config.toml
norm_eps = 1e-05
rope_theta = 10000.0
rope_fraction = 1.0
tie_word_embeddings = true
learning_rate = 0.00315
lr_head = 0.0141
Each number is 128 + 24 x the weight over its row's rms, rounded and kept within 0 to 255. Layers, rows and columns count from 0. The size above them is the row's rms in percent of the matrix's.

# layer 4 MLP up, 832x320, rms 0.0438, rows 254-268, columns 0-159
size [ 99  84 107  89 103  89  99  90 101 117  92  92  98  90 109]
[[124 107 103 166 140 132 132 169 160 136 106 121 113 178 155  57 153 113 104 121 138 167 118 111 135  85  92 153 129 123 106 106 140 138 134 124 162  88 167 157 132  96 142 160  92 143 135 149 134 120 138 135 152 135 121 107 170  82 104 176 142 109 145 129 122 137 116 149 133 138 106  63 145  81  71 135 117 131 127 155 120 135 162 114 128 159 130 144 136 100 115 113  85 165 118 143 106 109  95 166 123  98 105 114 130 111 144 135 123 156 169 144 152 154 136 105 113 124 110 106 161 157 173 126 135 118 123 122  83 147 127 105 140  95 105 144  88 109  89 148 103 150 130 145 136 121 133 116  96  81 138 151 135 148 139 151 101 139 105 121]
 [103 103 144 144 115  72 127 165 141 151  86 171 121  97 139  93 107 125 113 184 149 146  76 168  92  82 121 133  98 143 117 132 137 171 161 129  79 130  98 155 125 145 103 110  94  94 104 142 136 117 133  76 142 182 146  97 111 130 140 169 132 148 115 138 102 105 115 115 102 132 121 101 107 148 106 143 128 150 172 128 125 165 152 144 133 122 117 122 129 152 147 157 117 142 163 113 100 153 129 108 163 121 117 165 132 130 116 133 142 134 148 117 119  99 118 122 134 158 115 116 100 142 153  68 101 142 102 187 147 155 155 141 139 106 135 168 100 119 133 139 122 147 122 135 138  81 169 115 111 131 109 146 112 192 152 144 141 163 114 109]
 [128  92  99 110 134 129 165 180 107 127 100 141 124 112 123 128 165 144 111 148 102 121 149 147 151 154 148 132 132 143 160 150 162 183 123 132 161 146 126  77 176 144 120  92 146  88 127 129 144  95 121 144 100 114 111 140 150 139 108 140 105 125 139 120 118  94 136 148 160 140  89 155 121  95 138 101 102 153 168 126 111 141 147 123 117 117 117 132 125 133  75 152 147 159  99 126 188 137 121 142 141 121 139 125 135 121  73 151 166 128 129 113 161 148 138 123 139 103 137 120 124 129 108 167 144 150 119 138 129 143 129 179 113 147 142 166 147 115 142 123 128 145 112 129 120 155 143 109 162 125  87 112 106 141 150  95 139 110  78  88]
 [130  95 129  80  86 131  65 135 137 162 104 140  66 162 129 140 124 149  97 140 117 130 102 113 150  96 141 134 111 129 152  96 142 116 134 185 122 135 163 125  74 100 131  90  88 152 114 102 138 138 124 165 129 103 151 120 103 158 134 140 145 171 168 158 162 138 150 142 135 144 100 158 133 158 102 115 127 122 167 130 144 114 100  97 141  96 103 128 149 128 129 151 154 150  88  95 127 173 107 188 144  86 122 113 154 125 165 145 129  94 152 147 147 122 151 145 119 119 136 116 160 155 158 152 135 120  87 186 146 115 134 101 148 147  95  96 139 121 151 127 148 143 135  97  93  83 155 124 130 121 115  83 136 170 113 147 139  97 109 138]
 [139 174  94 115 123 141 105  94 162 126 114 154 149 130 114 136 123 162 117 108 142 114 123 142 130 101 129 156 119 100 137 162 148 101 155 125 133  94 125  97  58 115 133 132 124 145 147 139 110 122  98 127 116 162 124 138 156 131 115 141 158 115 141 127 131 139  75  90 149 108 159 129  92 110  90 143  89 107 154 117 139 120  95 140  85 153 107 141 103 147 135 154 106 157 131 116 122 109 129 122 130  98 156 146 153 136 103 147 158 106 127 158 156 133  92 186 106 134 134 151 151 118 134 155 164 130 152  73 147 131 137 152 133 181 149 145  74 145  70 140 201 145 114 139 167 121 139 128 131 104 121 146 119 131 155 102 159 161 136  77]
 [145 121 166 132 127 123 145 124 131 150 131 142 123 129 108 138 122 109 136  62 106 103 127 124 134  95 151 171 166 113 110 137  91 145 103 125  99 166 166 127 118 127 154 153 145 111 159 122 138  98 122 128  83 131  93 109 134 151 118 151 115 107 145 137 119 178 130 161 119 115 148 145 119 114 105 140 128 101 149 155 126 107 120  94 105 162 105 167 178 154 122 120 173 121 156 119 187 131 139 191 169 157 114 108 198 101 130 186 133 128 100 131 177 138 132 121 128 100 165 114 108 146 112 115 136 110 168 140  95 108 143  80  84 154  74 119  99 123 130 124 164 151 136 117 141 172 130 164 145 142  94 139 145 112 144 148 120 114 101 122]
 [142 106 135 101 128 140 142 145 144 177 134 169 123 167 108 132 125 161 117 161  93 146 153 106 113 111 123  84 109 145 129 152  94 144 131 118 110 138 179 146 147 125 106 102 131 123 152 143 137 102 123 135 175 143 135 152 110 132  92 111 123 126 189 114  96 132 138 107 175 146 123 153  86 100 103 135 107  88 138 119  68 119 143 115 121 163 115 121  94 171 102 153 179 150 110 154  90 136 132 146 126 103 176 120 120 108 139  80 145 100 170 169 143 132 155 144 104 142 114 144 125 130 124 123 133 142 132 150 172  87 136 159 115 118 113 113 137 144 168 150 167 155 106 104 150 145 118 125 121 103  72 133  97 190 187 113 124 131 155 136]
 [125 143 136 131 135 145 129 146 135 166 156 125 135 147 130 101  97 115 100 161  87 185 126 122 159 136 181 149 149 132 170  94 154 134 118 136 121 127 134  94 149 100 159 113 109 126 154 122 117  90 146 155 102 142  84 131  90 124 113 139 120 118 129  78 128 147 144 125 152  77 164 153 153  94 116 106  74 154 143 113 101 111 107 111 140 133  92 149 123 148 119 105 121 111 108 102 105 135 144 156 123  74 149 152  91 104 136 128 130 170 159 146 114 121  96 134 137 140 110 116 120 132 107 135  96  91 161 131 175 135 139  89 140 122 141 113 109 103 144 125 163  98 113 147 119 137  91 126 110 102 112 164 126 120 116  90 144 137 133 157]
 [118 132 115 130 153 120 115 137 153 159 179 123 139 145  96 141  99  79 131 148 122 100 160  89 134 138 102 140  90 122  77  95 117 115 172 153 127 164 191 121  76 157 125 104 118 124 119  95  96 135 149 122 137 120 131  97  73 112 148 141 138 160 144 138 125  88 147 131 125 127 118 132 147 137 131 165 119 113 101 118 132 122 130 126 123 132  83 109 143 132 142 116 152 119 108 118 129  99  99  99 128 179 131 141  99 110 123 170 105 145 152 137  70 113 128 136 131 128 153 155 135 108 104 114 104 119 105 142 147 125 143 127 138 133 133 102 156 126  79 151 167 124 148 115 152 139 121 125  95 133 114 118 148  94 166 140 120 130 147 102]
 [103 110 115  87 148 119 157 115  76  96 127 117 171 141 156 120 127  95 106 129 111  90 157 156 130 145 113 108 108 141 128 177 161 144 106 158 155 103  98 119 132  83 114  78 122 123 129 135 157 105  86 142  90 148 177 106 131  96 160 135 166  93 175 147 119 117 121  97 129 119  84 104 135 109 139 105 110 145 100 166 121 154 124 147 130 141 148 117 152 143 127 103 102 111 157 119 107 162 145 132 138 101 167 112 120 111 127 153 157 100 142 161 137 159 122 128 166 149 164 105  92 141  84 111 123  93  92 128 128 139 120 121 124 120 105 138 139 103 151 136 132  69 145 114 129 114 145 128  99  94 115  82 101 114 112 150 155 103 129 128]
 [145 124  88 127 145 155 168 115 131 106 110 153 166 157 123 129 124 162 119 160 122 171 105 195  86 108 114 139 157 121 146 132 123 109 103  99 160 127 208 125 106 117 134 158 137 108 129 128 142 132 120 135 182 148 125 203 100 126 121 125 149 143 144  94 125 123 117 110 150 133 124  99  97 108 132 158 113 119  99 118 142 139 131  88 107 149 130 121 114 153 142 136 110 127 122 133 139 142 118 162 149 103 159 161 101 140 117  86 146 179 175 146 126 100 147 118 115 101 138 135 132 108 162 159 156 132  84  95 145  94 115 116 133 140 146 117 118 120 121 112 112 118 153  97 153 153 143 153 114 125 106 182 120  90 150 147 143 115 146 109]
 [123 146 101 131 168 123 100 118 120 166 130 141 127 129 112 131 115 136 151 117  92  84  82 125 114 126 129 147 119  83 104 121  95 100 159 162 120 130 134 142  97 136 141 156 114  77 146 168 110 143  62 151  84 112 170 134  93 153  88 113 123 164 111 148  96 149 118 151 105  95 123 145 148 140 140 126  99 110 191 142 115 114 116 128 143 168 164 125 127 141 133 145  96  61 148  75 156 132 151 104 123 138 153  87 160 150 124 141 127 124 109  91 140 135 113 112 134 104 127 131  99 131 144 106  89 143  82  82 116  38 126 139 132 136 124  99 133 132  79  69  88  76 133 130 145 156 125 143 145 107 110 108  88  99 153 168 130 129 147 132]
 [128 114  84  89 102 117 121 142  98 128 123 143 122 133 140  81 148 108 137 134 142 139 124 167 132 138 119  99 111 162 101 136 152 122 128 126  90 148 123 122 141 161 117 118 168 180 160  91 138 113  97 138  99 104 109 139  99 116 132 127 122  82 161 160 127 164  95 112 141 121 144 113 141 184 104 152  78 130 160  72  87 124 103  74 127 140 133 104 117 171 118 130 137 144 120 105 117 122 110 136 148 120 121 115 157  98  98 116 125 135 107 108 122 113 112 119 149 165 195 144  84 120 154 153 136 130 130 122 184 108 147 104 146 143 105 107  98 168 103 109  91 148 140 141 141 164 130 135 103 189 150 121 102 109 164 115 142 164 125 130]
 [122 122 119 158 135 107 111 110 124 162 125 117 127 142 126  94 111 125 124 115 119 135 115  96 152 155 141 128 126 115 111 122 118  82  72 133 132 110 134 130 146 108  98 123 114 138 137 127 153 153  85 135 130 162 126 111 108 199 103 101 131  90 155 135 127 109 103 140 149 135  64 109 140 126 100 116 153 140 156 134 168 155 101 145 120  96 142 170 156 120 121 137 127 124  95  89 136 107 170 122 109 132 140 117 136 139 134 146  98 145 173 109 122 135  94  90 146 154 145 131 139 113  98  55 117 144 163 136  89 123  92 116  63 101 122 110 100 173 142  84 134 130 114 126 160  92 125 107 120 149  93 137 179 107 150 155 150  98 113 152]
 [142  96  78 102  94 166 123 115 125 110 126 128 116 150  99  83 112 171 105  93 107 135 124  62 123 137 145 112  71 120 122 151 119  62 110 159  97 136 126 116 162 127 106 124 114  88 123 175 176 166 127 163 119 144 112 138 125 146 137 137 110  97 118 142 141 136 136  99 149 148  74 135  86 129 101 141  84 110 109 118  90  81 130 141 152 120 102 126 140 118 126 146 137 129 126 136 128 108 182 113 123 134 125 121 125 142 126 111  98 136 165  86 125 103 118 111 150 163 125 143 135 138 141 151 191 122 133 134 140 150  96 126 119 134 139 132 101  96 127 147 167 137 134 146 107 127 117 153 161 142 109 165 172 117 143 107 118 145 150 159]]
# layer 4 MLP down (transposed), 832x320, rms 0.0309, rows 254-267, columns 0-159
size [112  84  90  99 107  95 100  80 112 117  85  96 100  97]
[[128 136 125 148 121 149 154 146 109 149 126 128 141 127 118 139 144 145  91 140 134 114 126 140 160 167 123 104 133  92 121 109 119 179 120 138 113 156  93  97 121 110 111 110  92 128 137 140 170 129 129 103 115 128 109 105  90  91 115 103  92  91 141 144 128 158 145 127 185 110 130 131  95 120 133 113 145 123 118 101 173 150  97 163 119 120 186 131 130 185 157 121  80 108 142 124 146 123 109 159 164 114  97 131 140 161  91 140 149 178 146 147 156 123 163 133 135 108  94 127 107 105  94 139 139 156 100 146 149 121 144 141 130 158 145 133 112 176 123 137 112 138  82 117 141 151 143 124 182 147 125 135 130 107 171 101 125 148 128 168]
 [ 94 160 118  94 113 149 124 151 117 141 150  77 128 113 170 147 160 133 129 138 131 124 147 179  88 158 117 144 151 149 143 129 145 132 144 131 112 140 107 145 153 137 107 150 103 130 147 153 127 128 123 122 162 110 107 146 169  91 127 140 121 179 111 142 105 158  82 136 149 140 120 103 157 135 167 144 100 105 121 101 177 127 131 102 116 119 174 166  97 123 106 127 116 144  91 134 126 105 121 140 100 102 118 105 115  92 141 120 153 106 111 156 110 116 114 112  84 169 147 144 148 113 106 148 117 105 153 137 117 165 172 134 108 108 121 154 139  99 149 110 125 118 103 114 137 155 154 120 162  92 158 122 121  66 147 129 123 118 117 157]
 [118 148 154 143 159 123  84 111  95 142 167 146 122 121 184 131 141 108 123 159  91 135  83  82 137 153  82 123  82 117 134 131 130 130 154  85 126 121 138 117 129 161 123 127 164 123  88  99 104 119 148 151 132 137  85 148  99 118 135 121 141 110 131 134 166 100 158 151  93  79 161 123 137 111 119 153 145 107  97 123 139  74 132 107 126 139 122 147 143 131 172 158 107 112 118 139 151 147  86 150 142 172 134 142  98 143 116 114 157 156 135 143 159 119 168 151  87 160 147 107 151 143 129 110  91 118 128 129 133 128 129 139 159 168  75 106 124 135 122 118  97 100 133 130 160 109 121  99 129 147 113 117 116 138 159 138 124  93 156  91]
 [139 118 145  95 156 166 130 133 158  92 136  97 122 144 100 147  96 109 130 156 137 157 115 110 129  88 137 146 146 156 135 119 106 114 141 142 125 136  81 101 156 144 112 114 115 122 158 106 132 150 155 141 105 133 110 172 108 139 127 132 107 136  63 130 116  98 140 136 121 103 123 123  85 158 123 107 140 137 114 159 122  89 143 116 119 128 159 127 143 151 141 113 129 123 134 102 146  99 161 112 119 113 151 152  94 137 151 149 139 160 148 151 126  98 151 104 160 152 112 130 105 120 137 146 119 161  96  96 102 122 101 136 127 117 141 133 113 130 135 100  89  91 117 130 132 135 148 151 138 137 140 141 120 118 157 155 114 162 143 102]
 [132 130 151 187 105 141 157 141  89 128 115 155  85 111  95 163 175 100 163 107 138 185 133 130 160 105 127 118 106  99 103 119 139 107 147 117 146 107 109 144 137 124  89 134 126 151 125 166 121 167 127 159 128 160 136 157 133 131 128 115 168 112 106 144 111 124 160 141 164 132 103 111 138 122 140 208 168  88 130 138 133 127  57 139 153 154 147 134  97 158 147 146 137 118 106 113 137 110 147 162 101 158 128 116 115 175 131 116 162 133 121 141 168 124 177 124 125 108 145 142 119 119 124 125 123  94 116 127 131 126 111 122 111 106  96 111 104 148 100 146 107 103 133 164 134 107  87 156 135 124 141 156 139  89 144 147 154 158 120 159]
 [ 89 149 162 125 111 103  93 146 115 148 174 132 149 162 128 133 114 129 135 147 128 137 137 145 112 151 128 135 135 139 163 130 118 116 143 162 164 160  98 127 141 132 107 131 172 151 101 183  98 161 168 153 108 138  93 109 118 113 113 111 121  91 161 144 116 146 128 110 137 120 125 133 134 111 124 139  95 150 139 102 149 146 141 115 183 134 131 124  80 143  99 138 135 123 126  98 129 122 121 106  89 138 117 164 128 153  69 124 110 120 130 133 122 140 100 153 155 156 148 111 135 144 128 148 106 139 101 125 159  98 136 185 188  90 156 140 124 153 150 115 111 164 114 154 121 110 190 143 120  95 137 128  88 138 173  99  74 152 157 153]
 [101 120 155 180 161 100 104 148 140 149 113 120 163 104 142 120 137 117  87 128 136 170 173  75 104 163 144  93 135 102 136 125 124 111 117 104 150 126 145 109 104 128 121 140 120 117 120 146 159 115 123 130 152 194 164 105 100 157 100 141  61 115 119 156 150 134  95 174  99 117 119 139 149 109 110 117 129 183 121 101  84 114 123 124 122 139 117 110 165 131 161 150 169 164  87 139 105 123 117 155 128 122 133 144  98 141 126 130 121 102 110 109 162 117 167  78 135 141 112  99 152 167 122 148 144 122  95 124 133 117 121 125 114 142  72 117  90 139 118  61  96 126 101 116 125 106 113 117 129  85 139 168 126 135 148 136 151 144 104 100]
 [112 120 129 163 127 177 149 174 114 129 155 108 116  92 204 121 146 115 163 110 128 129 111 133 150 122 126 144 143 152 161 115  91  83 104 121 122 119 136 154 119 127 103 115 139 136 136 113 122 113 138 116  76 130 154 148 116 130 149 122 153 137 121 122 128 119 132  78 141 143 119 111 147 136 124 117 173 145 124 135  97 129 119  99  96 115 164 157 100 116 153 115 175 152 163 121 173 119 165 121 152 150 175 122 158 129 124 112 124 132 148  96 125 121 178 116 155 106 111 156 131 132 123 101 146 130 111 103 142 108  91 113 115 109 115 144 127 159  91 126 146 157 150 121 153 172 123 138 167  81 119 125 157 129 120 138 122 136 138 179]
 [140 125 163 128  89 158 122 165 159 129 113 123  86 156 102 131 135 122 119 102 124 113 140 102 106 142 174 130 129 164 163 129 115 111 131 154 131 106 116 152 141  91 105 159  83 133 143 150 129 145 112  76 210 119 116 122 137 140 133  99 134  75 123  86 140  96 144 176 123 119 140 143  90 135 129  95 106 139  74 112 110 104 137 152 147 128 147 128 127 110 153 109 148 162 138 118 109 123 149 122 108 165 176 113  94 144 132  96 155 155 139 153 118 127 116 113 130 101 124  86 136 118 113 144 128 113 131 125 133 102 144 136 190 124  98 117  81 112 131  87 126 146 113 146 124 151 120  84 152 101  93 119 124 156 115 161 128 151 101 160]
 [144 112 121 133 124 111 116 130 143 112 135  93 141  71 128 116  90 128 134 105 121 129 132 142 113  70 164 111 119 154 137 133 139 143 102 143  89 100 155 152  92 136 108 115 180 166 122  98  97 148 161 149 127  93 132 161 140 141 153 135 118  71 184 125 133 100 119 135  89 124 159 116 131 104 147 143 162 133 113 102 123  78 120 152 116 134 137 153 121 113  78 116 141 118 118 102  87 135 122 146 162 123 123  90 146 113 103  82 141 120 106 120 171 136  88 148 181 148 146 128 157 172 100 143 149 116 156 138 146 120 117 138 126 113 122 136 143 132 113 115 116 149  92 117 120 191 149 136 130 105 120 150  95 154 104 161 169 156 130 157]
 [166 135 125  86 109  79 147 118 126 142 134 128 129 148 198  71 112  85 115 118 124 143 108 138 134 143 181 150 156 116 117 123 131 123 111 136 131 146  95 102 122 147 162 137 139 120 148 184  98 178 137 146  86 163 113 131 119 111 135  96 124 151 145 127 161 157 120  97 202 130 127 155 162 129 120 144 163 146 147 149 156  81 134 119 161 146 114 166 139 136  80 140  90 158 158 138 133 145 125 108 132 148 115 101 151  98 136 106 127 128  95 146 103 138 156 132 100 151 200 133 128 130 168 130 119 169 106 148 179 157 137 181 174 108 129 154 135 115 162 124 107 127 112 107  93 125  80  81 167 152 123 102 105  70 113 105 173 148 141 150]
 [110  92  97 146  84 123  74 167 122  86 158  98 128  76 183 104  95 108 168 117 168 113 128 140 149  93 103 107 155 143 172 112  97 135 124 111 147 138 115  88 112 154 136 119 135 118 141 145 137 135 187  93 157  82 140 119 108 132 109 120 131  81 150 173 156  91 125 160 136 126 119 142 105 116 158 153 123 117 151 146 118 138 113 133 141  90 128 118 119 130 113 129 115 108 163 127  98 130 149 127 160 142 151 127 111 160 100 132 137 124 161 143  97 119 147  90 137 129 147 109 122 140 166  93 169 118 143 154 178 100 120 146 141 117 155 100 143 163 144 115 101 129 161 132 104 134 140 124  97 154 123 139  98  63 135 155 137  99 114 131]
 [113 133 142 131 128 129  96 143 104 115 110 146 136 128 127 142 125  85 158 129 121 136 121 121 149  89  89 138 130 131 179 114 122 133  96 144 125 122 123  95 168 130 121  95 123 128 110 133 154 157 136 114 119 136 151 137 177 136 116  80 130 113 133  89 132 134 120 116 147 120 126  97 105 137 134  91 152 106 149 136 117 109 159 127 130 102 169 101 142 139 153 131 154 110 143 138 168 106 125 100 141 120 140 188  98 131 112  94 151 128  97 125 141 133 122 141 133  96 158 159 171  83 111 127 129 127 158 143 119  85 124 155 111 110 150 156 163 144  90 121 130 139 112 134  92  92  79 137 129  97 128 142 102 135 116 148 134 130  97 114]
 [102 133 112 101 115 119 108 124 102 153 138 119 113 213 115 152 138 106 115 133 102 179 157 125 151 117 112 119 129 135 121 139 113 168 144 168 109 137 122  65 154 119 111 154 113 102  94 143 153  79  87 142 168 117  93  91 121  81 125 132  97 196 129 154 165 154  97 161 113 129 100 123 141  96 140 107 145 122 156 143 114 112 104 170 127 124 153 102 138 118 154 168 126 138 136 114 146 152 159  93  91 114 121 117 143 157 108  97 147 113  98 154 150 130 129 133 105 122 119  92 142 143  91 100 145 139 146 104 150  93 109 160 119 139 121 175 154 147 169 122 127 102 166 144 111 126 153 146 124 108 144 126  88 134 140 109 156  74 122 135]]
# layer 4 MLP gate, 832x320, rms 0.0464, rows 255-268, columns 0-159
size [ 94 100  92 103  92  98  94  97 114  91  96 104  90 101]
[[ 99  95 103  72 156 150 126 117 126  99 124 120 115 136 150 113 114 150 131 109 133 133 138 108 129 136 125 137 117 125 133 146 145 175 140 157 113  83 120  91 117 192 132 143 174 103 131 113 134 188 118 156 114  75 121 111 124  96 123 136 156 135 124 149 118 123 140 120 171 107 115 130 132 105 135 168 141 115 134 105 150 148 111 166 122 163  89 129  98 135 115 124 150 153 188 127 110 128 141  98 109 127 162 149 116 133  94  94  82 137 130 138 160 122 110 108 144 120 122 139  99 131 178  95 149 140 169 143 129 144 129 123 114 177 105  85 116 124 102 134 126 145 142 139 132 104 123 129 173  88  92 107 112 116 132 145 102 115  97 176]
 [104 123 119 143 156 167 115 157 101 109 119 140 121 119 142 131 140 146 118 113 138 110  95 138 159 187 140 131 132 176 156 173 139 134 114 131 143 109 150 129 107 135 139 169  70 157 114 121 131 138 125 132 113 165 168 108 174 145 105 109 153 185 130 111  70 121 150 102 139 104 167 145 110 149 130 137 154 105  98 123 127 157 127 161 106 156 154 118 140 119  90 136 103 119 172  95 141 143 119 156 135 116 144  72 193 123 138 147 152 117 124 185 133 117 107 131 126  95 128 143 110 119 106 145 128 117 103 129  99 110 142 141 123 123 101 130 124 124 127 139 116 133 108  86 138 119 125 139 112  93 136 126 144 139 129 111  93 106 106 112]
 [130 142 128 155 136 128 145 130 120 109 122  93 140 138 145 115 128 118 144 132 125 128 134 137 159 180 126 138 191 178 146 144 141 131 123 138 102 119 135 144 142 173 142 135 151 104 130 154 116 149 139 116  83 109 158 144 147 118 113 138 144 175 165 153  96 166 114 130 129 132 149 149 131 128 117 156 111  93 130 156 165 141 167 150 129 128 165 104 105 104  65 145  84 124 155 130 108  70 142  97 163  86 164  94 183  91 131 142 112 123  89 154 133 109 168 104 132  70 104 107  89 112 133 150 176  83 113 160  99 107 122 166 127 135 140 125  87 121 131 140  97  93 128 108 160 132 126 148 120 128 113 155 127 144  91 100 134 138 129 131]
 [148 150  96 109 129 148 144 145 145 117  86 153 109 112 108 149  91 151 104 102 159  94 147 120 160 160 104 125 137 140 102 153 148  95 106 108 115  77  55 163  99 107 127 111 149 138 131 111 109 117 136 132 134 118 117 118 113 143 135 179 185  77 157 169 120 153 100  94 130 149 108 118 118 160 156 126 156 103 101 162 127 129  95 149  82 109 138 132 143  74 105 132 162 137 136 120 113 132 146 143 121 129 138 148 130  92 130 141 175 121 135 108 116 102 133 112 165 102 147  89 153 124 134 145 127 115 131 133  95 148 117 102 157 143 165 132 171 135 107 143 156 110 129 165 104  98 113 144 124  86 106 138 108 156  96 139 127 101 123 124]
 [105 120 119 109 127 100 119 126 135 123 112 137 104 120 138 132 123 130 148  99 124 142 120  98 156 136 102 114  89 127 159 129 144 143  80 136 126 125 115 164 158 121 127  98 152 145 109 155 132 152 146 110 130 122 126 158 171 168 151 136 142 132 123 181 137 156 116  94 164 122 118 127 139 121 167  98 157 132 114 107 116 143 172 132 117  88 119 144 100 104  74 101 111 138 114 145 135 124  98 168 100 164 159 145 132 137 153 108 101 115 150 113 132  90 177 125 134 128 110  87 144 130  82 134 189 140 117 104 126 161 122 121  89 135 143 126 143 113 129 151 126 163 124 128 108 147 160 120 139 110  66 124 112 117  90 121 162 143 163 137]
 [108  95 144 158 151 114 150 110 129 137 109 174 140 165 101  94 102  95 117 128 104 142 127 206 112 159 123  92 178 107 154 156  83 169 103 132 150 122 144 137  94 129 174 132 122 153 117 112 136 159 157 139 115 101 121 135 104 154 127 137 109 189 127 129 127 142 120 111 149 112 129 193 110 129 104 118 120 157 111 148 125 105 127 153 131 207 103  81 133 115 137 100 138 159 143 154 125 125 116 145 158 100 114 113 113 100 128  97 143 148 125 127 161 132 115 119 127 116 113 149 151 102 148 140 159 155 133 117 104 130 146 142 110 167 107 143 105 122 121 120 181 117 152 132 159 123 105 180 175  84 144  93 123 153 107 120 159 123 164 126]
 [119 121 129 128 132  96 104  81 131 113 139  71 126 191 137 176 136 116 116 109 108  90 129 139  98 126 141 139  94 126  67 134 148 123 112 137 121 109 173 112 125 153 133 109 152 144 107 139  78 163 158 132 139 117 149 104 161 145 168 159 140 131  86  80 162 215 124 148 109 149 144 118 135 145 124 169 136 167 145  99 157  89 147 167 137 175 105 118 107 126 127 131 151 116  76 132 146 123 186 106 139 130 109 115 128 139 134 109 124  78 132 124 145 120 113 109 134 128 137 102 148 100 133 130 128 106 121 136 115 108 146 116 117 137 106 102 151 126  78 153  91 123 116 124 100 117 112 157 119 115 120 146 148 115 110 136 164 125 156 127]
 [120 167 103 153 164 113 137 153 118 163 120 189 130 130 118 121 145 143 159 121 145 107 146 158 124 157 120 129 124 101 119 149 116 152 141 120 117 110  96 120  74 214 134  91 170 127 128 130 110 163 137 116  74 147 109 152 121 142 135 105 144 122 132 115 131 135 104 106 149 122 104 146 112 133 154 112 153 158 167 145 151 106 107 153 108 124 138 102 168 159 126 144 121 124 122 136 139 109 151 138 162 118 118 146 181 114 147 145 122  91 142 127 164 147 126 118 124 104 141 106 126 162 119 105 124  77 153 199  91 133 111  89 137 147 133 104 156 121 164 161 111 118 157 118  88 162 140 167 129 109 111 132 148 136 105 133 155 131 118  91]
 [110 171 101 142 128 149 133  99 148 141 151 142 140 127  98 123 210 159 141 113 108 142 107 124 131 148 121  78 137 150 154 151 155 151 133 137  88  92 186 125 146 156 136 119 133 121 131  87 130 110 146 114 166 133 141 135 124 138 132 127 140 121 119 163  92 116 116 135 174 136 130 159 120 104 153 128 132 112 110 117 147 108 159 173  80  85 141 114 100 145 129 130 129 140 165 115 122 147 161 115 115 163 138 135  85 111 132 129 139 170 186 130 147  93 107 131 150 113 119 120 129 158 159 112 158 100 167 104 141 135 125 122 141 141 151 140 110 125 112 134 148 147 135 145  57 142 159 147 128 115 151 147 132 161 104  97 137 120  91 106]
 [113 110 100  96 134 130 133 136 141 145 128 172 113 150 151 169 113 123 130 155 137 133 144 130 128 142 159  85 132 136 151 131 111 106 127 120 137 148 118 153 166 141 101  88  66 137 155  98 144 100 157 107 128  93  82 137 109 144 138 147 181 130 115 124  98 155 168 138 149  89 164  91  83 150 123 146  74 124 100 132 136 130 135 136 126 133 127 127  90 113 161  98 166 119 134 133 174 151 109 125 180  94  79 119 157 101 120 144 103 112 132 111 145 111 135 152 147 142 179 101 145 138 165 158  98 116 126 136 108 109 165 148 177 136  84 110 126 117  99 136 140 148 170 117 164 172 117 163 103 120 135 160 148 109 131 131 112 115 119 142]
 [110 111  98 124 151 110 146 102  82 123 108 145 161 100 136 136 159 168 113 130  98  80 145 127 100 131 159 164 110 182 138 104 146 136 113 149 130 111  70 136 132 150 122 114 109 123 146 128 122 126 115 134 137 135 134 138 108 118 116 124 172 143 159 123  80 127 120 119 138 109  80 154 128 153 117 127 104  89 152 120 145 134 102 157  99 129 166 132 114 166 147  66 107 158 185 152 162 124 153 128 119 131 145 121 120 157 154 118 136 122 171 139 131  88 125 164 181 146 116 100  94  99  94 127 161 146 130 145 182  95  97 133 129  95 109  93 141 152 154 183 176 131 136 104 167 116 131 117 131  72 140 116 102 154 107 115 133 168 156 121]
 [108  98 143 132 125 101 129 146 102  92 130 125 131 106 100 156 157 123  90 136  90  83 135 127 109 139 106 126 130 128 145 151 149 141 127 158 124 128 155 139 133 112 164 109 113 131 112 166 144 124  86 116 116 118 153 152 118  99  88 151 159 106 112 132 105  97 120 105 150 142 130 189  95 112 140 126 148 132 149 129 143 144 113 115 125 160 143  95 113 159 105 130  69 126 152 157 125 140 119 114  91 142 147 141 168  95 181 120 122 101 113 115  96 142 143 169 104 131  93 138 115 109 108 127 165 127 151 131  83 139  95 116 118 122 122 124 148 124 109 124 147 143 107  97 109 114 135 163 154 115 104  95  61 155 103 144 102 139 121 132]
 [167 115 103  97 134 128 127 148 134 143 173 141 133 144 116 156 139 118  75 115 115 133  87 124 150 151 108 138  99 159 126 120  85  93 153 144  97 149 121  82 143 128 143 156 126 130 147 116 116 101 131 107 130 143 109  70 158 130 171 110 115 142 106  90 102 128 106  95 159 121 139 148 127 113 140 161 136 131 123 183 137 131  99 155 112 128 168  71 121  96  36 141 139 169 150 113 146 143 132 175 114 117 132 150 109 127 189 155 139 124 113 159 123 124 131 118 131 129 166  88  86 149 100 164 129 106 106 110  85 120 128 131 134  99 157 119 123 136 159 178 121 138 119 138 137 108 123 108 155 134 141 126 111 103 111 115 141 116  93 106]
 [107  97  63 150 123 140 100 124 148 147 153 129 105 148 107 138 122 115 104 108  60 128 142 118 134 135 137 115 128 125 155 162 116 136 123 141 126 156 149 127 160 107 147 148 161 161 112 138 120 121 141 133 153 155 131 153 181 156 100 159 127  84 127 175 135 185 109  99 122  95 160 140 108  93 121 122 142 111 131 137 116 162 152 166 132 163 116  94 143 109 112 168 124 139 128 141 124 118 163 158  76 155 126 117  94 119 123 123 118 147 138 108 110 118 109 149 143 117 192 132 153 133  89 133 165  99 163 149  82 150 124 142 169 139 137 125 128 124 154 149 101 146 154  98  85 118 115 154 165 100 139 133 141 115 101 128  97 139  96 144]]